config.toml
num_hidden_layers = 12
rope_fraction = 0.5
init_std_qkv = 0.038
weight_decay = 0.037
dataset = "wikipedia_en"
Each number is 50 + 12 x the weight over its row's rms, rounded and kept within 0 to 99. Layers, rows and columns count from 0. The size before them is the row's rms in percent of the matrix's.

# up: layer 2 MLP up, 1536x512, rms 0.0705, rows 1188-1201, columns 0-255
# down: layer 2 MLP down (transposed), 1536x512, rms 0.0398, rows 1188-1200, columns 0-255
up1188 095:57 69 36 33 63 45 18 64 70 25 52 62 66 27 72 53 57 67 35 60 62 43 42 45 52 54 51 56 44 61 48 55 48 64 39 41 39 37 54 41 37 46 38 58 47 47 52 43 45 55 55 61 54 38 52 72 50 33 47 53 62 33 72 66 38 59 41 55 29 59 30 66 56 62 41 42 39 64 59 52 55 35 40 54 41 59 34 53 28 60 69 43 50 55 51 51 45 42 51 40 55 63 31 63 54 40 44 57 45 45 48 54 37 48 37 19 58 48 56 44 51 41 50 51 44 55 57 51 29 59 54 54 37 46 37 54 37 50 48 61 37 60 43 49 72 42 38 51 55 45 43 48 44 67 30 63 74 60 19 66 53 70 42 30 41 51 44 59 42 43 14 54 45 48 49 55 45 35 56 24 50 39 46 40 51 42 31 52 59 47 42 66 53 86 48 32 47 47 46 35 35 28 55 49 66 29 50 57 53 39 16 59 48 65 48 45 51 47 68 54 41 25 54 65 79 42 50 55 56 53 49 43 35 39 61 72 46 41 37 38 45 41 37 69 44 72 34 54 61 51 41 49 53 26 51 56
down1188 093:43 50 60 74 48 73 29 76 46 41 58 42 29 45 23 49 48 59 50 44 59 53 62 70 46 31 64 57 44 62 55 53 50 49 41 44 57 51 69 37 50 46 68 71 65 44 67 42 54 38 37 60 29 47 55 56 55 63 64 54 52 46 47 58 42 54 37 59 22 42 47 43 64 62 42 75 47 49 53 66 81 54 48 68 40 50 34 45 68 44 41 37 51 59 69 54 45 74 39 54 46 41 46 52 57 59 44 43 73 75 34 42 74 67 55 43 43 43 66 44 52 50 49 56 57 60 49 62 58 55 45 40 49 59 50 50 50 72 35 71 06 47 61 71 45 46 50 66 52 59 27 55 37 43 59 49 58 58 48 38 48 68 60 59 51 75 44 39 44 59 33 32 37 49 41 46 55 37 50 48 39 60 35 37 45 50 49 50 47 57 29 38 53 63 58 35 65 58 63 51 58 31 49 43 67 30 72 53 70 64 60 57 63 47 36 37 38 47 71 60 47 22 53 23 32 69 32 42 41 58 77 59 46 57 50 53 23 49 48 51 34 56 46 62 59 49 39 63 45 30 55 52 54 53 58 55
up1189 086:29 47 63 62 52 73 41 33 31 77 57 61 60 56 41 53 41 49 46 40 46 63 35 61 46 52 59 37 54 52 59 43 46 47 49 62 32 54 55 28 48 49 37 42 48 37 43 64 29 69 45 53 57 48 84 56 57 42 25 55 44 51 38 47 38 55 49 49 56 69 44 35 56 68 50 60 61 35 55 41 55 59 41 50 61 45 43 49 52 50 29 34 50 49 57 58 61 54 35 50 36 63 37 48 54 44 74 61 60 35 37 48 57 51 48 50 59 73 63 42 56 51 41 67 63 51 34 66 30 61 55 41 49 44 72 50 77 57 36 49 68 61 75 48 64 39 54 41 51 59 60 35 50 58 19 36 56 44 37 52 40 46 62 53 49 29 44 47 58 67 26 84 56 52 52 39 44 44 61 25 54 50 67 36 36 68 77 51 31 17 55 61 58 41 58 44 57 39 39 58 45 38 59 57 48 49 35 30 60 45 62 55 41 42 42 50 65 54 38 48 47 55 47 61 52 46 53 61 59 50 41 60 54 54 48 59 49 75 45 56 44 72 32 84 37 51 53 45 44 62 56 29 69 45 35 36
down1189 090:46 57 53 68 29 34 58 52 57 46 39 49 42 47 49 50 50 47 70 39 56 29 34 45 43 36 57 48 41 47 35 27 70 61 40 51 62 51 49 46 38 64 57 61 41 64 65 42 63 62 41 38 47 63 48 40 45 33 64 47 49 34 48 56 60 59 28 54 33 48 32 73 70 39 51 41 47 37 41 37 46 48 52 53 58 56 34 45 56 61 67 45 26 59 62 48 34 41 25 60 44 41 68 58 53 49 66 42 75 59 46 45 57 56 26 57 66 44 51 61 62 33 23 46 44 64 51 22 52 39 67 39 42 65 54 43 35 40 56 53 47 64 40 55 60 52 73 53 45 53 44 33 50 23 50 58 40 34 52 69 54 37 58 29 73 44 45 42 42 38 61 54 65 57 23 41 47 34 79 66 24 42 45 62 60 73 45 23 63 62 73 41 48 48 56 48 68 53 39 58 62 38 52 28 39 46 69 48 54 55 39 46 65 41 43 50 46 42 71 25 33 53 49 59 37 60 65 40 49 56 55 58 44 21 35 49 49 32 52 45 50 74 63 52 47 35 50 58 52 40 65 52 52 35 51 25
up1190 108:53 54 46 62 70 51 40 50 51 41 65 47 57 48 67 63 59 42 34 46 55 48 38 31 57 21 41 42 49 32 63 51 88 41 52 57 45 52 48 34 69 55 64 64 45 58 56 48 30 65 69 48 58 48 65 59 53 42 40 67 56 63 55 71 34 50 57 46 63 52 40 67 58 46 39 68 64 40 54 54 51 50 42 57 60 64 43 44 42 51 42 54 40 57 43 47 55 58 51 42 46 20 75 27 54 51 23 51 62 38 49 54 47 41 49 58 46 42 71 58 48 54 43 67 59 52 29 52 50 34 47 47 47 47 40 55 57 72 56 46 46 63 57 52 46 46 60 47 40 85 63 58 50 71 37 50 48 52 44 28 36 49 51 47 42 47 35 52 61 57 32 73 42 48 72 52 69 45 54 52 37 43 72 49 86 68 50 54 50 48 43 49 62 47 50 24 37 51 48 49 27 62 46 61 63 43 54 75 48 49 62 62 53 66 50 61 57 43 46 47 33 44 51 56 56 69 44 28 47 42 57 43 43 50 41 57 56 38 44 17 62 62 63 62 46 61 40 43 44 43 39 54 52 42 41 42
down1190 101:44 60 38 52 44 39 61 42 38 57 28 43 55 64 55 53 39 43 45 51 53 66 51 62 30 50 61 55 43 39 31 55 57 28 36 48 41 57 65 37 40 34 36 65 43 38 49 72 61 45 34 42 43 68 71 57 62 46 65 34 50 54 48 50 47 54 64 46 62 43 38 54 36 37 45 58 39 51 38 67 55 62 63 77 39 63 58 74 66 54 58 29 39 50 62 69 51 41 54 37 70 53 43 63 42 55 32 65 53 50 42 34 45 37 43 64 40 41 58 49 46 55 30 59 40 49 55 68 61 38 55 43 61 46 67 59 58 54 48 39 61 42 36 52 74 63 25 54 17 57 68 52 45 56 44 36 40 57 66 41 73 46 35 68 67 33 37 59 49 50 24 60 48 43 44 30 39 77 49 61 37 42 52 44 60 54 46 47 57 37 68 52 50 43 50 43 39 62 52 57 66 65 49 48 45 42 48 47 36 36 43 34 53 45 61 70 56 46 55 50 43 61 52 48 64 39 49 38 34 53 73 38 56 44 33 43 45 31 57 69 53 51 74 60 50 51 46 62 76 49 54 35 29 57 56 65
up1191 099:49 48 56 40 62 47 64 51 53 65 59 51 22 51 32 24 50 51 43 51 55 60 45 51 54 54 58 66 75 36 50 50 64 58 47 58 39 57 48 50 27 37 47 70 59 41 57 49 58 47 48 38 43 49 34 40 44 50 45 39 67 32 60 47 51 35 39 46 36 52 60 38 57 65 55 41 57 50 45 48 44 51 54 55 60 64 54 58 51 39 67 67 55 43 65 71 40 43 44 48 62 37 63 39 50 74 46 46 44 36 52 55 54 55 33 41 74 39 33 59 52 47 53 75 41 28 44 41 47 48 63 48 46 54 51 60 51 70 60 37 46 36 38 62 57 46 54 64 43 41 65 48 37 57 59 33 37 30 60 64 56 44 60 40 68 59 50 48 32 62 50 28 48 74 58 59 52 89 53 37 49 69 41 55 60 55 74 42 61 49 38 54 63 56 57 79 36 68 35 54 36 54 58 26 34 31 49 66 60 52 56 60 46 30 49 33 57 37 40 81 60 53 61 53 57 51 33 45 45 76 49 47 45 44 56 31 48 54 58 52 69 39 51 63 58 36 70 24 45 70 42 35 59 44 71 61
down1191 107:44 39 15 49 48 29 64 64 65 45 63 54 40 44 70 55 37 42 42 37 37 64 55 42 36 74 59 59 31 48 28 60 54 38 68 38 50 45 62 50 64 54 60 54 78 39 23 53 71 53 24 41 33 37 71 72 72 44 40 39 46 57 63 40 63 39 39 33 31 52 27 40 52 48 59 66 38 19 38 57 61 23 49 51 52 45 64 42 56 52 47 47 38 36 52 40 52 78 60 70 57 41 75 59 42 45 41 42 43 48 63 40 61 51 52 40 54 57 55 57 43 37 60 58 41 53 57 39 51 35 76 51 44 38 39 36 38 57 66 40 24 44 48 68 45 72 48 45 69 46 47 24 31 62 72 34 48 52 38 38 79 43 55 52 63 39 41 59 39 47 55 35 72 29 66 52 66 57 53 65 59 62 57 74 56 48 50 44 48 45 24 74 54 57 71 50 49 52 37 46 65 58 22 50 65 35 39 52 68 44 32 46 65 42 49 53 65 59 45 40 44 54 66 41 60 47 48 59 62 53 32 59 52 26 58 67 66 62 52 56 44 57 63 65 42 41 63 50 42 56 47 42 46 69 59 61
up1192 092:57 52 28 51 50 69 58 52 64 51 58 52 37 53 47 48 34 47 65 43 54 63 53 79 55 47 71 44 55 57 49 53 64 45 56 41 63 74 53 37 28 32 62 69 61 51 64 64 47 52 55 39 69 63 74 45 19 48 46 42 60 43 65 46 34 49 52 33 30 55 44 44 49 40 42 45 56 73 52 63 50 36 32 56 54 43 49 41 64 44 47 60 46 56 39 24 52 55 44 61 59 72 24 40 58 74 44 52 65 49 30 56 65 49 49 54 47 80 58 66 66 57 55 54 53 29 41 55 41 42 62 32 71 40 53 51 47 57 35 55 30 63 65 31 60 77 49 49 57 37 53 34 29 46 50 41 42 40 70 50 63 50 50 52 42 49 71 57 37 66 57 21 48 75 25 72 57 61 57 62 40 44 52 16 47 50 60 63 54 45 44 46 60 54 59 61 49 51 42 50 44 30 57 50 63 48 55 40 54 66 51 54 25 50 53 53 76 49 56 50 54 48 42 64 66 48 54 56 57 46 61 61 40 48 52 44 26 62 29 60 51 51 64 58 48 42 47 52 55 53 36 36 37 46 50 48
down1192 095:51 57 33 66 59 53 38 55 39 58 53 64 63 30 45 53 65 60 51 55 31 44 41 46 59 49 48 65 54 42 53 53 38 39 54 26 61 49 73 65 54 43 40 50 55 74 49 63 58 45 53 54 78 70 43 49 51 60 42 40 38 36 54 44 57 44 51 37 24 63 41 73 69 67 31 43 52 40 41 55 51 55 52 60 42 44 37 69 43 22 64 45 55 48 77 44 36 63 30 53 46 63 52 28 49 49 73 48 36 41 60 23 42 49 64 48 51 55 65 74 66 44 57 49 39 40 54 34 31 71 34 63 43 59 56 54 62 40 29 62 47 76 35 39 54 54 50 49 38 61 31 37 64 46 41 60 61 46 38 78 62 74 50 48 67 63 54 43 50 21 47 53 53 72 57 34 35 62 45 33 49 43 63 54 48 68 70 40 42 43 32 38 49 63 45 56 32 27 50 29 66 52 57 56 55 52 51 57 58 42 47 53 56 67 35 49 35 63 37 50 71 65 58 47 61 57 43 45 53 25 29 27 50 40 54 69 70 31 44 43 58 71 52 41 46 60 32 56 35 59 41 65 68 50 36 68
up1193 089:43 41 53 56 46 39 50 30 43 50 57 46 50 63 51 50 43 58 38 45 46 56 85 58 64 51 48 58 40 52 66 54 30 66 44 72 48 48 30 33 52 63 48 54 69 39 48 59 68 74 36 63 42 44 35 38 63 58 18 41 50 51 47 22 64 61 74 78 56 47 56 55 60 41 47 35 38 51 54 59 30 37 67 46 47 72 61 28 74 57 71 56 60 58 46 51 37 49 48 53 51 64 38 72 72 44 55 36 56 34 52 57 58 54 52 44 54 54 55 38 51 41 47 51 39 46 46 55 41 41 11 43 60 48 66 61 37 55 64 45 43 50 42 65 52 63 65 41 67 47 52 46 58 38 60 51 44 39 27 65 61 40 34 44 34 48 60 64 51 40 33 61 58 42 54 60 64 52 46 35 67 45 40 48 45 58 48 50 55 48 29 43 66 40 53 49 67 53 35 53 46 51 53 38 39 44 49 48 39 48 43 32 69 60 38 34 34 44 35 37 69 36 50 35 43 29 42 34 48 50 36 44 74 63 74 41 35 46 62 53 44 62 43 58 62 42 52 55 76 36 35 54 56 72 54 59
down1193 086:59 52 45 47 59 56 33 49 61 38 38 61 88 51 33 59 53 33 39 51 29 52 35 43 45 53 40 45 50 37 44 33 76 42 60 75 37 45 52 53 34 41 51 23 53 43 50 49 49 43 55 53 68 41 52 53 54 49 69 49 56 55 61 73 48 63 51 43 56 61 33 45 38 63 51 51 55 56 51 54 48 66 26 51 66 53 44 53 60 69 52 67 48 48 52 57 52 22 60 57 56 61 47 52 56 48 32 54 50 40 54 74 40 49 35 62 55 62 65 60 60 63 54 61 63 42 41 50 49 32 43 37 65 53 52 36 54 47 56 38 66 70 53 28 32 65 40 70 31 65 55 56 57 43 29 59 54 77 71 35 45 41 58 38 48 47 48 48 74 49 46 49 15 54 68 52 62 50 43 79 49 65 50 42 59 53 45 55 46 50 33 52 66 34 60 23 51 53 51 37 54 25 47 38 59 58 68 51 50 38 58 59 57 30 33 65 51 46 62 59 21 40 60 60 47 22 35 38 48 61 76 63 22 70 41 52 32 34 46 47 44 35 46 71 27 59 42 51 28 64 42 41 53 74 53 50
up1194 101:39 64 55 41 55 47 38 84 40 54 62 37 46 33 59 54 49 61 65 34 61 27 62 60 52 73 49 30 42 52 61 59 51 29 62 61 50 29 52 48 50 44 42 44 48 45 49 44 48 29 44 46 33 33 45 42 41 52 60 68 42 43 39 54 46 60 42 42 49 72 54 24 61 23 68 45 45 50 48 57 37 40 66 37 15 60 56 53 48 50 53 34 54 68 33 46 53 57 29 47 47 62 53 51 47 44 28 38 53 42 66 47 64 56 57 33 57 43 45 61 47 57 55 65 54 43 45 56 42 38 69 36 39 31 73 59 57 50 55 47 41 50 66 73 66 42 56 61 54 24 44 39 34 46 52 59 70 31 55 34 50 43 65 38 48 56 30 52 32 48 43 43 48 42 31 67 48 50 64 52 60 43 80 55 56 73 41 35 59 46 38 67 47 73 44 48 33 52 34 53 54 23 56 49 52 43 57 70 47 31 61 50 40 67 64 52 47 38 63 38 60 45 49 52 64 64 18 64 39 19 39 55 56 28 44 48 47 62 50 51 52 56 41 73 74 79 61 41 49 49 40 40 48 49 56 58
down1194 094:46 45 46 57 69 51 43 43 58 55 63 56 42 62 53 43 56 50 60 39 55 52 48 65 48 68 42 57 49 45 51 35 69 39 64 68 45 55 56 56 58 60 48 38 52 37 49 61 40 24 66 30 53 55 40 52 53 39 56 61 51 47 39 63 40 35 41 33 31 66 55 32 36 08 71 51 45 69 65 52 36 60 36 58 65 64 52 38 62 56 60 57 43 67 45 59 49 46 36 37 68 44 33 53 36 38 44 45 45 49 43 51 48 54 42 57 57 59 73 56 66 41 62 49 47 53 52 85 29 28 69 27 54 57 49 50 69 69 57 49 54 40 50 44 47 40 35 34 48 52 66 37 48 40 49 62 49 65 55 56 39 43 66 42 75 45 54 38 52 44 55 53 29 66 61 56 48 54 59 58 42 29 55 51 70 51 78 61 45 43 48 26 48 37 44 55 33 45 50 42 28 44 61 40 51 21 52 41 75 46 51 29 49 70 41 36 58 63 33 42 65 60 50 49 50 48 35 64 51 43 52 53 65 55 40 49 31 73 63 48 43 39 57 50 38 64 35 72 66 38 39 45 52 39 44 57
up1195 104:37 63 43 52 58 48 58 51 70 33 36 66 59 53 50 44 54 45 69 51 51 60 64 46 45 84 74 36 53 46 31 55 22 35 46 49 21 34 53 41 44 54 66 87 51 65 47 55 50 45 72 47 75 43 41 56 64 57 48 51 54 55 42 37 40 38 43 51 46 60 47 51 53 28 69 51 71 40 60 23 44 62 50 38 49 47 40 46 34 67 65 71 34 62 74 49 50 71 53 50 86 46 35 37 60 46 34 54 48 62 59 51 47 46 60 50 46 48 61 60 35 65 51 46 64 48 35 40 51 49 36 36 28 68 41 63 45 63 63 65 53 48 43 41 36 45 29 51 32 56 55 59 51 34 64 55 47 55 43 41 45 62 20 33 37 36 54 66 42 40 62 50 39 44 53 29 65 49 27 41 47 33 51 54 46 33 47 22 54 31 17 40 54 49 55 29 61 56 64 53 71 45 59 48 51 41 46 54 35 73 58 53 41 35 73 35 49 49 56 67 62 57 37 42 51 55 30 51 49 38 50 68 57 46 41 56 65 60 40 37 60 44 35 64 17 38 36 55 34 44 76 69 59 46 55 51
down1195 104:55 42 33 60 56 29 35 49 19 71 60 55 41 45 44 44 43 44 62 46 36 50 33 26 47 65 58 35 32 45 52 43 53 56 50 63 21 44 32 45 31 41 63 50 68 50 34 58 46 45 56 41 23 54 55 47 18 64 41 52 41 48 31 37 83 62 49 57 59 27 39 44 32 62 59 73 47 53 37 50 54 59 41 46 42 43 46 45 43 66 57 55 37 46 45 61 25 68 46 30 64 65 37 50 44 40 33 74 79 45 60 39 51 48 42 49 28 36 64 48 52 36 67 39 43 37 47 50 43 40 38 60 48 59 54 39 49 55 30 41 42 56 31 50 72 51 33 58 58 54 39 64 40 39 71 41 53 41 42 53 63 48 38 57 33 41 52 63 70 36 40 46 45 67 58 25 40 67 39 66 56 39 63 45 56 39 62 43 27 38 49 61 48 51 48 48 40 54 69 60 47 57 50 71 47 65 67 56 40 67 44 40 48 35 51 43 58 31 43 41 53 43 56 35 39 50 48 37 52 52 61 46 43 39 53 41 36 50 53 58 65 33 59 40 37 64 48 43 65 65 46 62 38 45 39 64
up1196 084:83 41 33 48 54 71 34 35 36 66 77 49 46 51 37 47 43 49 63 59 40 67 38 43 50 55 38 49 53 37 53 62 45 51 60 40 52 47 36 51 43 29 55 61 47 49 52 42 42 36 47 49 40 55 49 33 43 65 51 23 59 44 76 47 46 35 62 47 48 29 59 48 60 42 37 54 54 75 72 68 65 52 45 54 48 46 19 46 54 44 58 00 54 39 41 96 44 48 62 25 40 56 39 34 43 58 46 36 45 64 64 33 63 50 58 61 62 57 42 42 25 26 57 39 55 57 66 67 48 31 59 32 62 58 71 49 44 45 41 54 67 73 58 31 51 49 32 48 52 55 58 41 68 40 45 40 74 25 56 29 36 31 24 47 52 58 62 31 59 44 41 57 49 52 74 42 51 33 63 54 60 45 58 39 56 42 52 54 39 73 75 57 42 46 55 73 51 70 48 56 56 67 47 46 45 66 61 42 53 50 59 38 43 58 36 64 57 44 62 36 57 44 36 36 48 53 54 53 55 21 58 28 48 55 55 49 30 55 55 71 68 59 37 54 36 51 63 60 59 41 52 64 52 60 57 47
down1196 092:68 46 48 62 32 42 68 64 68 27 47 33 43 39 39 49 62 41 54 34 20 45 57 35 64 48 45 45 53 53 51 24 61 60 60 51 65 49 38 29 37 36 48 47 39 43 42 55 51 69 52 43 58 21 48 43 50 44 35 55 68 64 26 68 58 26 29 80 35 46 57 49 61 39 48 42 59 27 43 39 32 38 58 62 48 30 61 46 51 41 56 52 53 50 46 47 53 52 42 50 37 52 43 38 40 37 69 52 62 78 55 41 42 53 66 46 65 38 56 65 58 36 51 53 60 55 63 50 57 36 52 46 19 44 46 45 54 39 64 50 51 38 37 45 46 48 67 60 57 46 61 64 46 39 47 68 53 49 50 79 34 58 48 58 40 40 58 47 39 22 59 48 25 55 48 37 53 40 39 45 52 58 59 53 73 37 33 50 48 63 50 56 54 43 63 36 50 40 55 51 61 51 63 75 35 55 47 57 44 30 47 51 62 46 33 52 45 60 45 52 45 54 68 60 54 43 56 60 57 58 55 47 65 42 51 48 31 37 51 58 43 61 51 59 46 58 47 16 58 62 59 58 46 40 52 54
up1197 099:63 44 49 52 45 31 48 43 33 51 38 37 54 32 69 58 62 55 51 34 35 46 52 40 53 41 69 46 72 52 37 63 52 46 48 41 54 56 57 45 61 47 56 49 53 43 56 70 25 42 47 29 52 47 54 45 62 58 69 56 57 21 48 55 44 46 45 33 25 52 59 62 53 54 28 39 49 73 62 71 54 39 51 52 34 51 46 47 36 17 36 57 65 56 83 41 44 56 53 43 32 59 26 53 54 86 60 41 68 58 66 86 45 31 51 46 49 52 42 47 44 60 66 73 15 57 49 27 61 51 62 64 62 57 43 44 77 42 66 60 57 33 38 57 38 63 56 40 45 56 47 52 56 45 39 55 60 29 58 46 54 47 55 68 50 53 31 41 46 53 64 68 37 38 64 21 41 57 53 47 63 32 54 40 54 59 55 56 52 56 48 44 56 47 61 55 41 36 51 52 35 41 55 47 55 43 64 44 42 57 31 65 69 34 41 58 40 36 40 39 61 59 55 41 54 31 61 50 56 50 53 37 46 68 65 50 48 46 67 36 36 37 66 46 53 65 65 52 48 49 39 42 42 73 53 27
down1197 088:44 38 41 39 51 54 71 40 55 54 46 32 44 41 40 58 53 40 64 53 56 32 39 39 54 53 36 46 38 61 56 68 46 52 46 47 44 46 39 56 47 53 38 27 43 58 36 60 76 55 56 64 45 40 51 45 28 49 47 53 48 31 61 58 48 51 44 54 56 50 36 42 59 59 53 47 52 53 37 51 51 43 52 30 59 60 45 50 75 65 43 49 47 66 61 51 46 69 49 57 44 48 33 53 57 46 33 29 60 48 45 64 65 27 63 43 69 32 63 32 70 32 47 59 47 57 79 32 43 43 62 40 65 62 66 42 25 52 63 42 58 66 37 63 59 63 30 71 63 54 57 51 43 52 46 55 43 49 54 65 50 67 58 70 67 36 64 41 54 57 67 55 63 38 66 62 44 63 50 29 41 55 66 49 44 29 49 49 67 53 42 31 44 65 48 40 30 39 48 31 44 55 50 46 54 30 44 95 61 54 52 22 54 42 53 33 52 56 61 67 36 44 36 60 51 43 53 50 37 51 46 61 18 67 49 49 48 31 33 58 29 40 38 47 43 57 54 49 57 44 65 61 66 24 54 55
up1198 095:58 60 45 44 56 69 38 51 43 41 75 46 72 47 67 64 55 58 42 41 63 46 45 61 65 74 53 39 49 33 51 60 41 44 49 57 31 32 49 33 58 43 79 48 57 23 56 62 51 60 60 49 41 66 77 68 55 50 49 63 37 67 53 52 42 47 54 54 78 42 72 27 60 41 55 31 41 55 59 53 52 43 28 40 40 48 41 55 44 39 29 63 65 17 65 60 48 57 45 46 48 43 53 63 61 41 51 51 46 47 67 54 51 52 32 51 62 66 36 60 59 48 38 47 54 70 42 41 44 66 36 50 64 40 65 47 55 47 47 64 37 63 49 74 66 45 49 87 53 67 48 59 45 32 56 51 46 42 47 55 63 41 55 60 58 57 70 32 65 58 66 41 35 61 61 40 58 67 42 47 55 38 42 59 22 52 68 57 68 49 48 47 56 39 38 62 61 50 58 43 77 65 59 31 35 43 39 39 42 55 55 34 63 56 33 64 55 39 45 48 50 51 36 43 30 54 41 52 41 38 42 43 71 63 58 52 62 59 40 53 70 76 45 52 37 55 51 46 46 26 51 51 26 62 60 51
down1198 096:58 67 41 65 58 76 42 54 53 32 51 61 44 66 40 71 45 47 46 40 65 55 32 57 53 78 41 65 53 33 52 50 51 53 40 52 35 31 63 58 32 49 64 49 63 65 50 34 46 65 45 36 20 53 50 36 50 50 67 67 34 51 65 23 70 17 43 53 79 53 33 40 67 32 57 40 48 49 71 47 62 43 69 56 45 41 59 74 40 32 37 36 56 50 40 44 57 34 38 42 42 56 41 55 55 29 79 65 36 60 52 56 67 41 23 44 42 76 37 64 37 41 45 38 40 35 47 46 68 55 28 41 54 57 70 51 56 32 52 52 51 48 53 68 50 23 53 61 69 37 41 37 59 52 52 35 39 53 53 32 55 59 56 48 51 44 60 54 80 40 46 44 24 60 54 59 48 51 55 42 56 27 49 53 21 50 59 36 46 54 53 34 43 61 57 63 50 49 80 27 58 71 65 45 43 65 39 68 45 50 54 59 63 58 47 57 69 38 60 46 46 37 60 52 45 45 71 57 57 44 51 54 39 37 55 54 50 56 31 58 60 54 51 36 38 55 32 35 38 67 49 35 37 57 74 55
up1199 109:60 45 35 33 45 62 44 52 38 59 58 51 48 40 50 30 42 50 67 53 45 54 44 42 50 66 49 59 47 63 55 54 36 28 54 53 63 46 66 32 65 56 58 75 44 45 58 45 36 49 65 56 83 49 47 28 50 49 42 49 63 72 53 28 39 58 57 59 52 58 25 32 42 62 42 47 47 87 54 55 40 58 58 28 44 47 42 54 60 67 62 54 40 31 48 71 37 40 51 49 36 38 48 53 31 51 35 31 31 50 42 70 46 36 69 35 50 49 43 48 62 59 60 56 41 43 42 55 50 62 39 67 51 49 66 30 67 46 47 31 57 49 61 46 51 51 36 54 59 53 61 33 83 46 60 43 53 41 59 41 46 77 40 34 45 50 54 71 28 42 43 38 48 26 58 42 53 44 55 38 66 54 56 59 46 40 62 43 22 54 55 56 39 50 64 59 42 59 57 55 33 30 17 48 62 43 63 20 27 38 31 51 47 74 57 30 51 39 51 71 43 64 64 33 50 40 52 41 55 63 46 37 50 59 43 62 50 46 50 49 51 54 61 57 47 44 49 55 57 79 70 67 22 39 40 47
down1199 109:57 61 29 62 50 53 37 41 58 67 63 47 54 50 56 50 45 62 60 59 34 37 10 45 52 71 44 46 58 44 49 41 47 32 58 50 72 51 48 42 51 50 71 51 60 74 55 57 69 40 55 55 69 50 30 48 34 24 22 35 49 35 38 52 51 57 47 58 53 59 36 48 52 59 66 67 60 54 49 46 45 62 43 42 71 44 31 42 63 58 70 62 47 70 41 69 53 57 37 48 55 43 34 41 35 37 45 55 39 61 40 60 42 49 50 46 60 51 50 56 63 30 44 20 40 54 60 64 54 40 57 36 60 45 39 66 62 42 56 25 59 70 52 44 30 39 59 65 26 31 60 56 62 52 40 35 25 42 34 50 43 52 72 55 40 49 51 39 54 46 52 51 41 80 39 55 42 30 69 45 59 26 58 50 38 22 43 35 44 66 49 49 27 49 50 63 52 51 58 76 51 53 47 41 48 47 60 64 50 54 53 42 70 58 55 43 53 49 78 48 55 62 51 48 47 29 70 34 56 54 50 57 45 58 68 34 62 46 47 64 52 53 44 31 51 37 49 64 53 68 72 51 53 49 57 57
up1200 093:49 45 38 43 43 47 49 19 54 69 52 54 26 47 53 52 40 49 57 58 42 47 61 54 41 69 46 45 71 53 54 76 45 54 38 50 24 52 53 47 31 71 63 56 67 47 52 52 23 38 56 59 51 40 49 39 47 38 52 45 48 43 45 60 48 60 55 53 61 46 61 55 49 51 40 65 38 27 42 55 56 42 41 66 49 63 60 66 51 50 54 56 56 63 21 30 67 41 37 32 42 30 72 55 66 49 22 49 57 43 45 37 65 59 59 53 55 41 46 63 61 48 37 24 28 52 52 50 54 76 44 39 36 45 68 54 38 69 44 60 59 54 51 56 57 47 55 44 54 50 50 53 50 56 56 48 66 44 56 42 58 67 48 33 41 52 44 42 38 55 70 54 53 38 61 53 60 51 58 62 65 47 44 59 46 64 60 57 47 35 33 47 67 26 52 36 53 41 48 71 19 62 50 61 64 32 36 33 55 54 43 54 54 56 71 66 44 49 59 64 56 55 47 53 62 46 56 57 63 53 11 37 56 42 11 49 32 64 47 44 81 57 46 37 58 41 61 58 66 53 59 61 58 29 67 81
down1200 101:63 31 57 60 30 51 63 61 50 35 43 44 49 44 31 52 51 59 50 49 59 56 47 51 40 47 52 68 50 35 57 54 70 45 47 32 55 57 39 48 48 29 53 60 45 54 38 46 40 36 60 49 65 45 47 56 56 44 44 22 56 66 38 55 58 47 53 37 36 47 41 59 50 43 29 58 52 48 51 46 56 56 56 27 54 16 74 28 41 53 41 65 35 64 69 70 56 48 42 46 68 60 39 59 46 70 60 43 59 44 20 80 56 43 38 39 52 67 50 48 43 41 78 61 50 59 54 71 66 45 45 52 66 51 52 48 54 43 41 47 49 48 49 37 42 35 53 46 81 51 70 39 38 49 49 55 52 55 58 60 46 90 38 44 72 48 57 37 34 43 41 55 49 52 53 44 43 49 66 57 40 47 58 56 34 20 44 46 59 56 67 55 56 57 50 68 50 63 72 59 51 45 56 41 45 63 75 72 38 56 45 67 54 64 53 52 60 52 59 58 56 19 64 56 51 54 49 35 48 58 99 62 59 64 52 59 41 49 26 65 54 61 32 61 38 54 31 36 57 53 54 53 62 35 33 42
up1201 106:61 47 55 35 36 46 81 50 46 59 42 49 66 61 51 66 61 45 61 36 51 59 66 70 60 45 58 48 52 50 43 61 69 53 54 45 71 53 44 46 55 39 43 31 41 49 39 46 73 57 59 37 38 49 42 39 41 63 79 57 79 69 41 46 62 72 53 45 58 54 65 75 34 64 39 48 45 73 46 58 35 53 76 24 56 64 38 54 47 68 46 43 59 43 18 53 38 62 34 44 52 40 68 67 50 49 41 82 45 52 53 60 46 46 53 59 64 37 40 29 74 61 69 55 44 50 54 51 47 60 60 43 59 30 49 36 61 55 44 38 31 49 34 60 57 40 64 39 50 64 59 49 58 40 50 58 40 58 59 47 64 44 67 54 44 47 47 32 44 43 69 55 49 45 30 62 65 32 59 64 46 68 38 38 67 33 56 49 39 56 56 68 63 37 50 40 55 46 42 60 58 55 41 40 68 36 40 54 53 60 47 66 47 46 51 23 43 52 40 43 88 41 27 48 57 70 57 50 51 42 44 57 42 20 43 56 66 27 38 46 35 83 35 29 57 45 50 42 49 48 46 37 39 55 28 52